Weights of a small transformer language model: 9 layers, MLP 832 GeGLU.
Each number is 128 + 32 x the weight over its row's rms, rounded and kept within 0 to 255. Layers, rows and columns count from 0. The size above them is the row's rms in percent of the matrix's.

# layer 5 MLP down, 320x832, rms 0.0396, rows 68-133, columns 208-311
size [ 98  97  97  96 104 100 102 100 104  99  97  98 102  98  97  99  99  95  96 110  99  99 100 100 100 101  99 104  97 100 104  98  99  95  98 102  95 100 102  99  97  98  98 102 100 101  98 103 102  99 101 100  98 100  97  95 100  98 101  98  96 100 105 100  93 100]
[[113 134 180 151 102 172 143 134 176 117 106 158 140 127 187 115 117 128 136 106 128 135 127  99 126 130 118 173 118 154 114  82  96 159 151 113 170 128 162 127 177 113 135 130 112 185 147 160 146  54 145 126 109 138 144 148 140  94 103 148 126 145 118 170 165 163  51 108 136 146 144 120  61 157 132 150  97 121 164 131 182 102 122  91  80 137 121 113  54 138  98  72 131 127 119 133 183 162 120  98  55  99 154 204]
 [174 145  86 111 101 118 125  91 135 121 142 141 102  99 109  53 125 107 128 124 100 159 108 151 113  97 118 110 139  94 145 100 132 108 188  95 182  99 132 132 112 141 118  56 112  93  68  71 133 166 163 195 170  69 155 130 160 135 137 115 126  83 180 168  82 188 155 135 133 126 136 104 141 131 151  65 149 152 105  55 173 138 101  88 103 216 183 162 162  94 145 133 118 137 126 134 158 135 107  92 119  52 104  97]
 [147 112 141  53 167 140 163 130 112 139 136  82  96 151 121 123 138 122 132  54 142  75 121 129 142 153 127 183  22  86 113 129 160 172  72 120  67  87 126 158 112  75 140 149 155 111 138 138  96 130 179 142 133 149 104 159 116 114 110 122 126 140 105 161  96 148 112 166  98 159  94 102 163 113 149  64 174 148 133 103 137 141  95 163 113 139 102 153 115 121 135 185  67 160 148 113  36 131 106 148  94 118  93 100]
 [106 136 119 122 120  91 105 114  99 124 112 188  75  93  56  94  48 109 135  91 109 175 109  83 100 181 134 132 119 131  65 109 128 132 120 151 125  88 146 128 167 147  84 171  99 122 130 203 154 177 144  77 101 139 102 177 119 145 165 167 111 127 115 149  95 142 143 110 116  94 168 121 116  73  99 115 121 103 116 171  72 102  92 193 105 115 137 111  90  96 136 101 117 103 140 111 112  62 132 129 115 123 113 174]
 [113 126 139 187 134 166 187 144 143  90 107 164 142 158 140 107 144 167 130 107 135  80 120 149  98 172 167 117 108  80 121 140 118 134 194 119 146 135 108 125  90 165 155 149 152 152 189  70 162 204 115 132 142  85 159 129 108 180 150  98 128 148 155 144 120 140 130 102  80  90 133 134  93 130 154 132 133 136 126 162 148 130 126 172  90  93 123  98  95  93 127 176 141 117 148 140 121 112 122 155  88 133 110 141]
 [ 78 125 134 154 118 136  96  82 167 141 150  80 113 168 150 119 121 184 134 131 137 128 158 113 112 193  73 105  91 142  99 134 133 148 149 131 118 144 193 105  76 127 116 212 123 111 105 133 121 105 116  96 122 140 228 122  79 167 121  87 132 129 158 159 100 149 115 146  81 196 128 168 110 129 175 148 113 156 141 112 118 114 107 143  97  85 107 100 111 131 124 151 105  98  97 101 150 123 184 126 127 137 108 168]
 [155 152  73 165 121 131 156 110 105 117 108  67 129  95 147 118 121 125 119  61  95 150 115 139 107  82 167 122 108 162 136 118 141 148 159 140 140  78 110 104 115 181 219 127 148 128 109 141 123 172  95 175 120 173 186 120 106 166 127 151 125  95 126 157 149 107 154 105  67 141  89  96 153  97  83 198  93  90 119 120  96 111 103 106  78 131 114 120 140 120 101 117 118 101 194  94 154 130 117 110 149  98 132 133]
 [145 140 168 147 124 109 129 163 151 123 116 107 153 147 122 170 113 122 138 153 107 148 139 110 105 106 110 106  98 191 107 123 171 113 112 154 101 158 152 129 110 164 136 120 139 131  97 142 163 129 123 103 200 152 108 132 121 152 126 148 132 157  75 129 124 140 140  92 101 114 148 135 142 107 159 158 100 106 124 115 140 107 172 111 141  82 130 111 125 125 145 151 128 107 116  85 160 132 166 157  64 134 139 148]
 [ 99 143 117 131 170  93 119 155  56 115 154  90 167 140  86 113  87 150  95  82 163 113  96 155 179 102  92 115 163 125 144 180 141 121 118  97  92  55 134  84 168 126  89  99  44 118 175  90 142 153 122 168 122 134 125 149 120 120 166  73 131 134 111 144 148 126 162 111 101 129 150  73 109 116 119 102 137 175 191 177 156 117 114 126 112  81 160 128 140 151 117 128  60 153 167 157  96 118 166  64 130 160 126  79]
 [105 147 176 212 152 210 122 224  71 103 189 104 133 110 146 139 117 141 130  95 141 184 116 146 149 140  73 160 224  57 198 111 103 126 121  64  88  93  75 112 145 151  60 152 191 159  90 186 138 173 133 108 184  96 103  95 180  97 106 165 133 158 135 118 143 155 143 172 106 173 191 146 107 101 183 103 172 103 124 158 154  94  56 124 156 120 139 139  80 162 146  84 159 146 126 181 163  80 128 108 136 172 150 155]
 [ 63  70  98 148 134 101  79 147  79 136 123 162 129  88 153 178  79 140  94 129 185  72 102 128 118  86 170 129 143 128 142 199 138 119 124  82 136  65 154  74 114 109  80 151  60  91 137 124 137  98 133 120 104 102 118 108 108 161 201 114 136 123  85 153 150  88 156 102 150  87 146  98 144 172 129  67 144 122 118  61 115 164 151 109 111 118 165 117 134 160 145 112 171 168 125 155 181 117 160 147 159 105  55 101]
 [120 118  93 101 103 155 141 181 117 129 105 185 151 138 119 178 105  89 127 157  69 154 127 125 123 127 106 154 131 114 176 139 102 188 155 111 115 104 151 144  77 152 123 142 125 165 108  34 120  96  81 149 133  86 129  99 178 159 152 137 113 162 146 151  92 121 109 115 165 148 234 119  78 100  41 136 133  96 164 121 156  84 133 110 112 113 124  77 101 100 110  76 131 144 122  95 137 122 113 134 148 184  98 142]
 [137 153  99 115 116  66  86 139 162  88 128  61 136 155  89 144 114 146 102 158  96  96 149 137  84 145  86 154 140 119 100 134 127  91 110 127  46 123  93 130 178 128  93  83 127 134 140 140 124 122 143 123 149 110 152 126  75 115 113 183 123 157 107 131 124  99 140 145 106 156 169 164 158 129 140 164 154 103 127  59 145 163 128  92  83 104 163 104 125 114 117 125 141 127 119 101 131 154 103 104 146 138  81 124]
 [109 140 135 116 163 138 160  64 115 130 119  73  84  92 165 157 186  93 132  63  43 140 156 111  98 165 179 141 113  91  89  77  84 125 179 174 126 119 100 100  98 172 123 129 116 145 131 127 119 154 148 128 203 184 163 164 123 162  93 186  95  97 149 113  73 102 116  62 100  60 159 152  63 179 128 127  95 183 114 127 136 137 112 142 132 116 168 193 114  76 138  92 111 164 141 165 145  82 147  52 114 171 206 110]
 [125 130 114 137 142 121  80 113 122  97 110 145 131 132 161  98 159  83 132 112 209 167  66  93 103 137  72  95 197 172 102  26 129 135 175 122 161 123 133  64 149 117 109 118  80 167 131 113 139 141 141  72  86 107 198 170  63 129 127 107 156 164 131 161 153  84 167 137 104 111 135 142  74 140 105 138 119 109 150 157 138 110 125 122 118 161 121 156  99 103 130  88  97 127 132 138 158 129 141 165 195 139 173 115]
 [ 94 178 179  75 138 225 160 164 164  95 101 135 124 124 155 111 103 139 115 164  77  69 143 112 123 100 130 161 161 224  96 152  93 120 148  58 115 150 105 122 111 152 184 107 150 186 141 136  93  87 162 139  81  98 137 114 133 123 121 150 100  86 200 127 184 187 121 143 164 192 103 105 140  64 158 159 146  23 142 137 134 154 170  96  79 114  95 146 108 136 172  33  93 180 137 143 103 156 126 105 151 125  88 117]
 [120 100 131 135 187 131 136 129  96  40 147 123 128 125  77 151 168  80 133  82 107 122 116 137 177 105 147 117 127 105  90 139  94 108 135 148 151 119  98 164 153 157 129 102 145 130 138 137 130 169 111 138 118 189  90 102 142 121 141 102 142 177 110  92 125 180 155 126 132 147  89 113 142  95  97 158 152 144  97 110 108 118 134 115 108 166 125 154  98 120 105 142 135 115 109 150 129 121  97 129  94 157 139  86]
 [140 111 121  77 124  92  88 160 156 144 149  95 118 179  50 135  75 112 137 135  84  61 114 164 153 200  90 130 145  94  90 143 126 141 119 179 125 144 125  87  74 142 171 106 119 151 126 112 129 126  59 102  62 118 118  98 110 108  88 160  96 141 150  94  97  83 136 152 112 124  80 108 140  81 226 139 143  99  88 133 105 150 116 121 107 156 166 158 124 139 111 153 171 121  97 190 162  84 156 132 100 196 134 125]
 [127 119 119 144 106 112 126  93 139 146 125 128 156 182 143 145 122 165  87 181  98 112 113 100 114 149 144 102 138 138 166 118 162  81 146 115  97 117 121  83  99 130 117  31  99 115 125 128 129 107 164 108 137 145 111 122 192  97 143 121  68  86 161 112 136 155  97 191  93 111 144 103 107 137 166 132 162 162 101 140 141  86 123 143  89  62 132 154 148 124  94 177 106 123  81 209 174 182  85 177 126 141  96 114]
 [121 134 153 112 125 138 106 166  85 195 143 159 158 146 116 153 108 147 128 108 110  95 172  90  92 197 126 125 163 140 121 130 147 140  91 182 125 124 188 160 143  94 146 118 191  86 123 121 134 157 107 107 136 125  39 165 151 122 166 192 123 138 160 162 117 140 106  79 162  83 142 214 116 176 142 131 101 115 123 209 175 162 111  90 138 126  82  87 172 154 174 113 145 128 134  94 107 100 130 119 120 158 161 141]
 [ 85 115 191 139 147 103 123 133 144 222 144  58 121 131 134 146  97 155 119 164  97 162  86 153 153 127  79 169 143  49 163 156  81 173 104  97 169  89 104  88 194 173  90 122  79  81 142 163 132 122 146 124 135 146 137  92 100  96  38 182  75 146 145 122 114 144 154 125 105 130 123 138 156 155 161 126  99 148 169 169 156 152 147 179 111 132 132 139 123 166 159 160 181 162 145  97 117 120 122 129  93 150 123 157]
 [140  38 116 141 105 144 135 152 131  95 165  82 169 197 124 111 146 132 127 166 152 170 126 193 156 109 175 111 182 138 153 202 135 122 184  54 135 126 129  88 145 132 156 133 175 118 170  85 119  95 120  68 187  99  86 126 236 138 128 156  92 136 121 118 144 121 166 116 160 125 166 131 126 121 147 143 115 167 127  98 161 101 146 145 131  81 161 147 121  74  95 146  98 114 163 132  83 146 130  64 126  80 106 107]
 [155 110 128 141  75 120  97 140 137 131 116 153 144 122 134 143 160 127  93 146  74 140 185 137  92  79 132 125 128 126 142 164 133  70  85 124 132 139 122 106 153 155 149 144 196 136  74 154 110  92 153 124 117 131 113  70 134 133 133 145  99 164  96 143 191 139  61 167 106 174  90 128  88 117 187 139 130 162 104 115  57 125 126 152 141 121 171 137 151 116  89  83 127 126 147 139 149 140 101 137 124 156 135 120]
 [148 175 133 121 169  93 135 145 127 147  91  97 110  91  92 160 143 149 102  71 105  64 162 147 157 170 140 122  99 216 129 115  81 138 130 182 105 125 194  79 133 135 147 147 149  65 155 199 140 110 151 120 187  89 106 145 121 203 108  92 120 160 156 177  85 108 141 141 122 122 115 175 153 136 163  91 113 125  98 162 119 101 145  90 142 128 142 104 103 151 134 111 118 150 108 162 176 125 144 198 102 154 137 159]
 [120 120 125 154 150 180 138 155 129 117 168  49 130 109 147  50 171 123 141 162 170 101  83 158 127 116 145 169  56 171 166 111 116 130 165  91 134 138 146 103 132 155  93 104 148 164 165 147 111 110 135 135 113 104 169 210 156 139 154  69 108 129 147 117 172 150 119 114 140 111 133  88  79 125 106 121  98 145 132  93 144 116  90 134 183 159 107 140 182 123 152  81 110 136 126 161  53 133  66 156 111 137 128 122]
 [ 98  91  98 151 208 151 116 138  96 126 132 139 127 148 119  97  44  70  97 167 186 121 126 105 127 138 120 132 101 119  87 151 129 104 105  73 119 111 164 129 175 202 116 140  79  92 160 161 115 147 140 114 185  93 113 145  72 156 133  73 141 184  79  78 126 137 124 103  70 117 142 151 170  70 201  83 154 155 169  73 108 127 125 130 140  93 125 118  86 136 166 153  77 158  95 128  63 155 127 123  95 119 135 145]
 [ 89 103 159 123 103 155 123 114 111 152  93 176 162 110 136 194  83 138 126 141  87 173 149 160  98 105 114 130 106  82 133 115 118 112 148 141 176 123 197 134 117 143 102 126 199  97 116 101 141 195 157 137 142 110 169 156 112 128 162 162 134 128 148 160 126 146 178 136  97 176  95  94 138 135 161 136 106 139 128 141 142 153 150 133 156 167 166 135 112 124 160 152 158 138 175  93 110 159 120 107 139 203 136 130]
 [127 150 146 162 160  80 140 127 133 132 105 151 139 116 110  84  90 121 139 127  99 102 148 132  77 106 124 166 126 116 105 146  99 162 182 163 173 141 151 129 112 129 162  59 135 148 137 191 170  94 132  85  73 183 100  89 140 135 130 117 148 173  90 129 152  68 131 130 120  46 110 153 143 180 135  92  78 105 108  95 158 142 159 129 117 118 118  73  97 113 105 182 133 149 141 114 166 129 129 155 104 125 111  84]
 [108 194 147 113 128 121  92 138 182  93 131 110 159  92 104 151 135 141 108 145 126  81 124 152 156 145 161 131  96 157 121 114 166 190  52 140  99  57  87  78 114 106 130 169 103 163 151 108 127  70  97 150  74  76 115 129  65 152  62 148 132 126  38 134  82 103  72 119 142 107 153 169 135 131 135 148 158 118 139 215  82 141  88  89 163 114 176 101 146 146 105  75  85 160  96  76 117 174  97  80 112 153 141 151]
 [185 111 144  85  69 120 101 139  92  99 184 147 124 143 160 100 145 138 117 167 157 140 139  69 180  85 140 127  46  82 135 141  89 179 102 172 137 157 127 135 197 148 197 139 147 137 139 118 165 131 125 122 155 161 126 123 114 112 161  91 135 164 146 135 125 126 164 175 149 124  93 186  96 126 136 133 158 152 193 106 126 140 113 131 181 122  87 172 144 110 149 119 148  89  83 153 115 120 143 135 131 114  31 122]
 [117  99 121 116  84 139 126  82 100 122 149 132 105 121 153 146 126 131 138 111 158 157 125  66 134  98 137 134 159 107  93 135 122  93 102 177 179  89 102 117 188 127 140 182 117 114 140 163  89 118 127 117 101 107 135 149 132 133 118  92 112 137 132 166  99 119 123 114 124 126 116 106  76  87 140 118 142 128 110 102 163 163 152  69 119 131  87 155 196 112 103 118 161 130  80 178  82 119 118 177 134 156 148 125]
 [ 98 118 125 102 124 186 143 135 174  80 175  74 145 150 143 197 129  66 164 110 110 193 172 134 115 117 115 126 115 150  62 114 137 133 141  54 121 162 148 107 138 134  85  84  96 117 171 109 225 101 101 152 135 141 119 123 125 123 106 121 121 116 126  78 113 131 142 131 184 134  90  97 108 117 102 121  78  98 151 135 154 166  80 115 151 108 131 103  77  91 124 170 147  96 111 134 152 111 184 133 161  73 152 150]
 [131  84 109 132 145 119 117 153 154 142 160 151  89 142  99 145 173  71 136 177 109 143  97 100 118 126 139  54 142 130 117  83 106 119  82 118 104 193 140 158  92  81  90 104  81 131  54 147 129 153 158 208 163 180  78 108 138 103 121  92 105 129 120 111 143  83 113 116 107 114 134 151 119 141 209 142  79 217 105 167  95  40 121 148 134 101 115  94 137 151 133 137 124 133 132 142 143 103 104 152 141  64  67 139]
 [206 189 122 130 175 100  90 139 149 100 182 137 160  98  96  93  82  94 104 207 149  89 149 163 172  56  86 168 142 123 138 144 172 164 145 114  86 106 140  81 107 163 160 112 128 111  90 103 119 169 136  89 112 113 109 151 114 148 126 134 157 102  74 201 139 125 146 125 125 130 159 157 141  65 127 151 124 176 143 162  96 109 149 179 131 190 171 111 111  84 132 139  96 145 113 118 137 150 107  93 142 126 133 175]
 [ 98 118 145 126 169 109  97  94 144 125 164 161  92 222 155 158 119 112 118 150 158 104  84  37  73  82 118 141 124  87  61 137 105 125  97 116 145 127 103 128  96 100 120 133 119 151 107 213 164 102 165 100 163 114  88  91 212 167 157 107 178  85 134 138 112 139 112 117 140  61 106 102  63 105 134 158 125 115 160 134 164  85 116 142 189 113  95  91 123 111 135 180 161 111 168 102 161  73  60 104 127 149  87  80]
 [175 195 167 146 104 138 128 102 136 114  95 161 120  85 145 145 134 144 122 137 107 166 158 157  97 125 141 173  79  89 127 160 128 153 109 117 176 128 145 120 124 130 137  64  78 128 136 138 126 128 140 123 134 104 126 147  75  85  94 137 143 144 177 141  85 100 186 122 127 126 121 161 151 134 103 138  82 172 129 144 141 133 116 141 132  72 129 117 184 148 114 121  56 124 126 183  87 144 118 115 154 114 142 128]
 [176 170 123 227 114 119 134 151 126  96 125 142 107 165 191 111 188 150 121  80 150 132 185 114 118 172 141 164 161  81 127 138 100 113  83 155 112 117  90 155 171  96 128 150 126 131 140 150 143 112 127 154 156 113 105 114  80 188 125 101 125 101 115 146 175 150 201 172 122 198 177 144 124 153 195  90  94 143 103 191  96  78 134 119  56 121 162 139 111 121 145 129 173 145 178 163 141 103 133 178 157 169 156 136]
 [130 165 130  95 133 129 172 187 175 197  99 110 113 140 136 191 114 116 143  83 177 130 194  82 150 120 132 137 129  90 139 172 100 122 143 152 122 138 152 163  97 194 107 100 117  81 156 112 155 102 136 140 119 106 123 153 177 100 112 197 149 128  64 122 112 137 117 127 105 137 138  66 173 105  89 145 106  78 107 110 104 109 102 109  90 109 154 183  74 175 112 137 115 124 126 155 111 117 179 118  75 117  85 163]
 [137 130  72 101 168  99  68 163 123 110 103 111 188  84  79 137  85 116 121 109 171 119 154 149 117  75 152 149 119 187 100 171 177  86 157 142 125 118 154 139 121 113 164 118  73 151 181 100  52 202 154 185 193  97 105 107 156 150 109 190 134  64 129 109  71 116  69 103 111 142 149 186 157 210 149 104 142 199  93 103 162 179 125 112 120  34 123 104 112 126 113 130 113 132  93 160 204 128  60 108 114  89 133 103]
 [113 116  69 202 133 132  92  63 117 103 134 150  75 178  99 168 133 109 127 110 129 113 144 196 111 140 138 103 116 109 104 163 108 174 112 112 112 150  99  39 133 182 164 135 104 157 179  66 139 121 116 104 139  69 127 100 179 152 115 127 166 133 159 164  93 107 147 168 136 128  83 165  77 168  78 168 160 170 134 156 163 134  84 107 137 133 144 126  86 111 122 181 131  99 156 114  98 199 101  94 130 102 112 162]
 [ 98  75 133 116  74 135 125 118  58 134 132 125 142  82 178 140 131 130 118  88  97  77 179 151 149 114 163 158  45  72  70  87 178 158 128 141 158 154 137 166 110 165  79 105 112 145  62 140 106 149 128 125 174  91 132 154 143  86 122 151 122 103 113  68 114 142 170  69 156 154 112 106 135 147 125 117 178 183 108  97  94  87 126 159  97 101 114  59  75 117  67  78 150  75 118  56 162 176 133 126 130  97 125  86]
 [ 92 107 135 114 127 199 183 170 153 136 150  98 158  97 103 177 159 145 143 120 175 136 135 153  77 162 101  86  79 148 140 124 167 171 146  73  98 135 128 156 121  77 118  80 143 146  69 144 128 108 149 106 142 158 158 112 119 109 160 112 107 131 139 162 164  80 159 104 153 114 105 182 128 173 142  85 169 159  66  83 159 143 103 199 105 114  78 146 129 113  57 150 103 123 161  81 162 158 121 120 154  84  99 113]
 [141 213 176 114 103  82 145 102 183 156 172 150 112 115 126 186 133 153 102 160  73 113 154 143  61 103 115  59 139 193 155 106 176 173 106  86 147 149 115 150 147 149 120  97 120 110 116 141 175 148 165 155 130 138  90 154 142 118 100 122 131 137 163  82 134 150  70  55  70 123  79 102 177 121  79 153  96 149 210 196 136  86 148 132  46 200  98  90 183 108 139 116  92 149 128 143 142 152 124 120  94 134 133 158]
 [121 166 145 137 145 117  53 132 154 138 131 124 126 137 125 135 147 172 127 185 130 142 144 164 100 147 119  94 175 140 142 109 147 122 197 150 102 146  76 133 152 141  65  88 110 179 124 108 120 153  89 152 143  71  67  75 167 110 122 186 126 135  99 125 128 166 137 175 136 178 190  70 180 143 118  86  92 173  87 121  86 143  85 163 140 105 145 129  99 123 168 138 146 144 145 163  77  52 182 111 136 194 148 172]
 [185 160  93 111 104  93 119 141 172 158 104 134 126 197 139  88  90 136 115 154 129  82 147 135 126 141 182 151  77 157 116  93  94  90 107 132 167 101 191  78 114 155 176 137 111 156 128 166 114  95 137 159 118 169 132 175  97  94 118 100  88 114 172 166 150 155 172 154 142 128 112 110  93  72 116 136  83 105 115 113 164 174 201 110  93 108 147 115 121 132 102 132 120 203 210 134 135 139 131 132  87 138 164 146]
 [176 103 117 131 120 132  83  49  91  89  74 118 131  78 146 100 126  96 117 112 112 120 152  99 161 121 135 122 121 153 145 170  91 123 126 115 124  74 174 180  77  97 131  50 116 165 129 106 157  97 133 116 123 161 144  80 149 127 111 109 188  97 184 108 161 127 115  84 111 110 130 175 114 109 144 183  42 170 141 133 127 175 117 120 129 125 153  96 213 138 122 152 149 150 107 146 202 137 177 131  78  98 137 127]
 [150 153 154 204 196 196 122 125 108 138 113 185  97  91  47 116 129  64 107 130  58 127  91 148  85 148 126 154 132 121 142 152  95 152 161 104 114 141 159 148  67 111  92 137 155 134 133 116 134 164 128 139 123 102 121  96 149 141  77 105 111 118 111 113 145 153 188 173  85 100 180 161  99 132 156  98  91 115 133 113 118  71 118 108 180 135 212  75  98 147  76  95 150 162 149 153 194  58 123 109 183 147 120  91]
 [143 176 161 184  96 116 131 133 126  65 157 167  73 211  90  71 104 145 131 130  76 124 147 122 135  73 133 160  68 157 162 165 170 137 164 215  88 107 140 125 108 128 105 132 130 173 120 139 119 165 179 147 150 176 178 107 140 143 123 146 128  87 137 145  93 101 139 127 154  87 105 106 134 148 153 149 122 124 156 127 148 125 131 141 133 105 108 120 122 154 120 125 139 137 143  86  49  94 183 172 171 123 142 128]
 [129 163 196 117 191 125 138  92 134  96 107  95 150 113  96 114 106 146  65 138 168 141 169 128  87 149 119 147 106 135 100 108  83 117 176 123 172  78 138 141 143 136 149 134 112 145 142 138  76 133 140 180 112 148  72 148 146 149 108 134 110 144 195  99  98 129 137 100 120 132 149 114 119  87 173  89  92  98  93  98 124 162 141 227 118  80  83 122 134 126  90 109 114  85 134  91 172 110 139 143 115  74 124 129]
 [141 158 129 148 156 121 178 118 164 100 112 156 147 178 147 104 122 104 142  58 107 154 126 180 143  87  97 135 107  99 105 123  92 106 145 122 116  71 149 161  96 175  57 114 151 109 123 160 143 183 154 142 191  90 129 194 110 103 136 218 172  99 192 137 162 146 159 168 136 161 197  85 119 128 141 135 137  94 116 128 111 109  96 110 143 127 187 100 137 112  92 173 127 157  96 117 120 142 181  83 172  71 125 155]
 [113 156 132 135 130 117 104 127 139 126  97 167 104 136 151  94 167 144  99 162 114 165 105  89 119 132 143 114 148 118 137 122 148 192 100 104 135 167 108  86 105 107 124 170 113 141 167  83 136 123 106 137 118 163  85 149 140 135  89  73  46  76 154  78 138 208 150  88 109  96 149  88  86 141 125 113 136 166 106 155 132 176 125 172 125 106 126  86 102 132 141 142 125 172 125 109 131 138  75 160  80 144 104 135]
 [155 163 166 157 101 104 126 127 132 136  99 167 165  81 149 167  94 118 106  91 123  96 157 171 100 163 107 184 127 124 146 168 121 115 123 156 180 101 121 106 178 101 134  86 106 154 120 132 161 170 151 115 138 116 138  85 127 230  77 160  75 155  73 107 137 122 130 170  94 119 172 156  70 102 100 159 138 102 135 138 132  69 160 145  98 155  93 154  76 137 139 197 137 134 124 122 133 112  92 121  93 111 152 152]
 [139  74 140 166 171 120 136 134 134 138 156 155 152 222 115 118 151 127 150 112 136  96 149 125 137 129  83  85 142 159 131  84  37  86 126 173 124 104 115  89 144 127 177 151 132 134  87  97 179 109 130 158  85 179 138 123 135 143 114  62 143 119  64 119 129  95  98 130 123 112 169  91 212  87 118  83 131  75 146 161 145 107  92 124 177 158 125 138 172 136 104 127 112 179 120 150 127 176 134 117 132 155 156  47]
 [ 99 137 159 164 142 105 102 120 144  76 167 166 152  98 117 174 124 145 152 146 118 145  98 137 148 129 114 112 134 140 139 140 159 169  91 182  94 169 116 105  65 149 156  87 148 112 144 114  98 136 110 136 109 138  74  95 189  78 127 105 132 141  96 163 125 102 121 143 152 117 122 122  84 113 152 191 119 135  55 112 143 131 118 151 113 110 177 127 152 135 161 115 147 101 199 182 128 153 131 172 148 109  90 110]
 [154 104 110 124  93 154 209 167 162  81 162  67 186 123  98 144 159 113  82 178 132 149  56 135 130 109 112  97 122 121 154 118 152 146 160 178 115 113 157 140 102 206 130 166  98 130 105 106 130  96 148 197 146 129 162 160 155  73 115  75 102  89  97  90 113 126 155  72 149  94 175 101 138 112 125 155 151 177 116 164 155 160 143 122  90 146 135  86  67 163 141 157  76 184 123  84 116 154 130 130  92 174  76 107]
 [147 114 114 166  68 118 185 185 102  70 131 139 103 107 143 114  89 141 105 139  92 104 139 114 120 121 167  96 126 117 154 114 155  65 111 147  80 106 119  76 116 169 167  81 127 112  87 149  74 134  45  44 144 120 146 130  65 129 150  91 148 122 116  99  92 125  97 113 131 148  83 127  78 194 167 127 150 124 122 122 197 155 183 148 108 115 137 120 108 126 172 157 127 105 168 108 156 162 130 154 122 179 119  75]
 [194 124 124 113 162 130 108 150 124 139 115 168 129 108 114 125 109 133 153 132 140 130 148  97 130 138 104 100 159 188  84 129 140 169 144 115  54 115  66 179 139  90 115 165 181 134 130 109 137 141 104  91 162 126 171 144 124 126 119 126  91 171  71 108 175 116 122 166 169 179 141 106 112 131  80 102 126 144 149 154 114 156 103 126  54 141 120 126 153 158 145 104 168  80 104 137 105 114  87 158 153 168 119 108]
 [116 127 125  85 139 120 128  55 170  69 150 112 114 118 116 102 112 150  98 166 113 118  93 105  61 107 107 143 125 168 166 126 161 116 169 102 120  97 115 149 141 148 109 105 152  85 160 197 110 123 139 129 186  92  66 113 156 126 135 149 155 125 120 110 153 131 160 217  94 150  78 124 149 120  97 125 158 123 105 201 116 150 107 173 150 129 132 104 171 103 153  85 149 155 155  99 117 145 141 139 135 175 166 109]
 [150 130 111 116 142  50 110 126 140 112 105 113 135 115 130  93 123 108 109 132 117 175 148 106 115  90 104 137 118  85 121 113 162 139 120 101  83  87  90 102 126 169 132 107 115 110 164 125 160 105 110  85  56 181 117 125 140 157 127 196 126  95 112 183 157 110 125  77 118 134 150 133 129 117 178 120 175 121 122 112  43  68 202 154 174 123 161 123 117 155  62 109 160 125  96 134 152 146 127 106 138 110 195 153]
 [106 134 113 155 109 121 134 153 122 137  98  80 123 110 167 149 158 153 118 143 117 157 119 137 142 123 107 132 131 116  60 129 141 109 152 105  99 107 189  62 107 182 185 176 132 153  97 100 152 120 136  87 167 227 122 202 120 109 205 125  86 128 154 118 153 130 118  84 156 129  53 122 137 154  92  97 121 121 184 135 157 127 170 136 141 102 120 160 138 132  72 170 117 144  92  87 101 153  70 118 127 122 120 149]
 [133 154 127 151 102  57  73 182  52  75 160 103 113 132  87  81 163  65 134 161 151 100 142 132 110 146 119  49 121  90 160  92 135  98 117 149 130 121  88 108 157 136 136 112 142 126 125 108 123  90  56 188 142 136 108 115  88 124 156  77  96  70 133 136 127 119 126 108 139 147  74 175 156 160  88  95  66 154 146 140 148 139 149 207 111 111 110  85 137  99 131 131 161  71  72 147 158  93 127 159  77 106 139 126]
 [133 126 114 126 128 216 122 155  81 158 107  69 143 158 160 164  75 109 128  77 131 109 133  65 110 118 147  98  95 109 119 143  99 134 144 116 129 119 134 148 112 106  93 130 174 145 139 108 157 167  93 198 116 134  81 105 177  72 153 131 156 139  70 135 158 106 153 112 176 122  86 159 127  90 168 197  78 124 118 143 117 130 126 118 142 133  99 168  99 106 109 123 172  90 162 124 157 120 113  87 139 114 140 166]
 [149 108 102 234 100  90 148 152 131 119 119 100 161 125 165  80  95  89 160 140  72 127  62 121  99 114 110 148 111 117 105  99 161 141 174 107  49  83 181 141 157 120 122 118 185  66  94 108 144 136 152 151 132 112  76 106 127  94 159 143 163 153 108  60 151 118 113 133 117 135 139 115 160 161 149 176 152 145 163  66 104 101 132 189 147  59 150 117 128 101 134 160 120 145 117 180 139 138 126 143 139 173 145 149]
 [111 112  72 115 148 157  82 108 122 150 144 151 134 155 127  70 108 127 135 169 133 106 127 120 127 133  69 128 109 129 126 137  75  75 161 110  75 129 159 113  38 114 102 138 148 149 110 163 134 138 141 178 187 116  98 105 146 123 122 127  97 159 136 115 138 115 174 147 142  32 205  53 150 155 123 123 123 165  93 160  91 107 124 176 141  92 183  74 105  83 116 108  76 172 146  92 115 146 115 125 140 180  99  72]
 [199 173 112  93 172 124 110 172 161 176 155  79 131 175  79 172 125 122 100 136 156 121 112 172 101 116 124 119 151 113 138 145  96 108 133 133 159 146 132 105 142 180  88 104 132  93  86 123 190  71 125  99 141 138 104  86 154 134 156 142 130 156 123 140  82 131 150 141 204 126 164  94  77 134 121 150 181  81 126 118 111 178 127  91 100 149  76 142 105 163 103 124 125 103 157 114 124 119 155 145 128 156 140 122]
 [ 91 134 131 200 188 145 167  93 124 138  98 174 149 131 130 108 154  97 159 123 153  92 143 128 186 143 148 104 166  72  81 182  91 124 211 147 120 148 129 198 123 119 164 104 146 159 101  91 113 109 117 104 111 172  84  75 131 156 125  93 117 141 177 140 120 149 130  86 120 118 100  72 110 158 165 127 118 120 117 145 142  81 135 123  51 119 112 146  28  76 108 170 137 137 122 196 153 130 140 186 126 128  69 137]]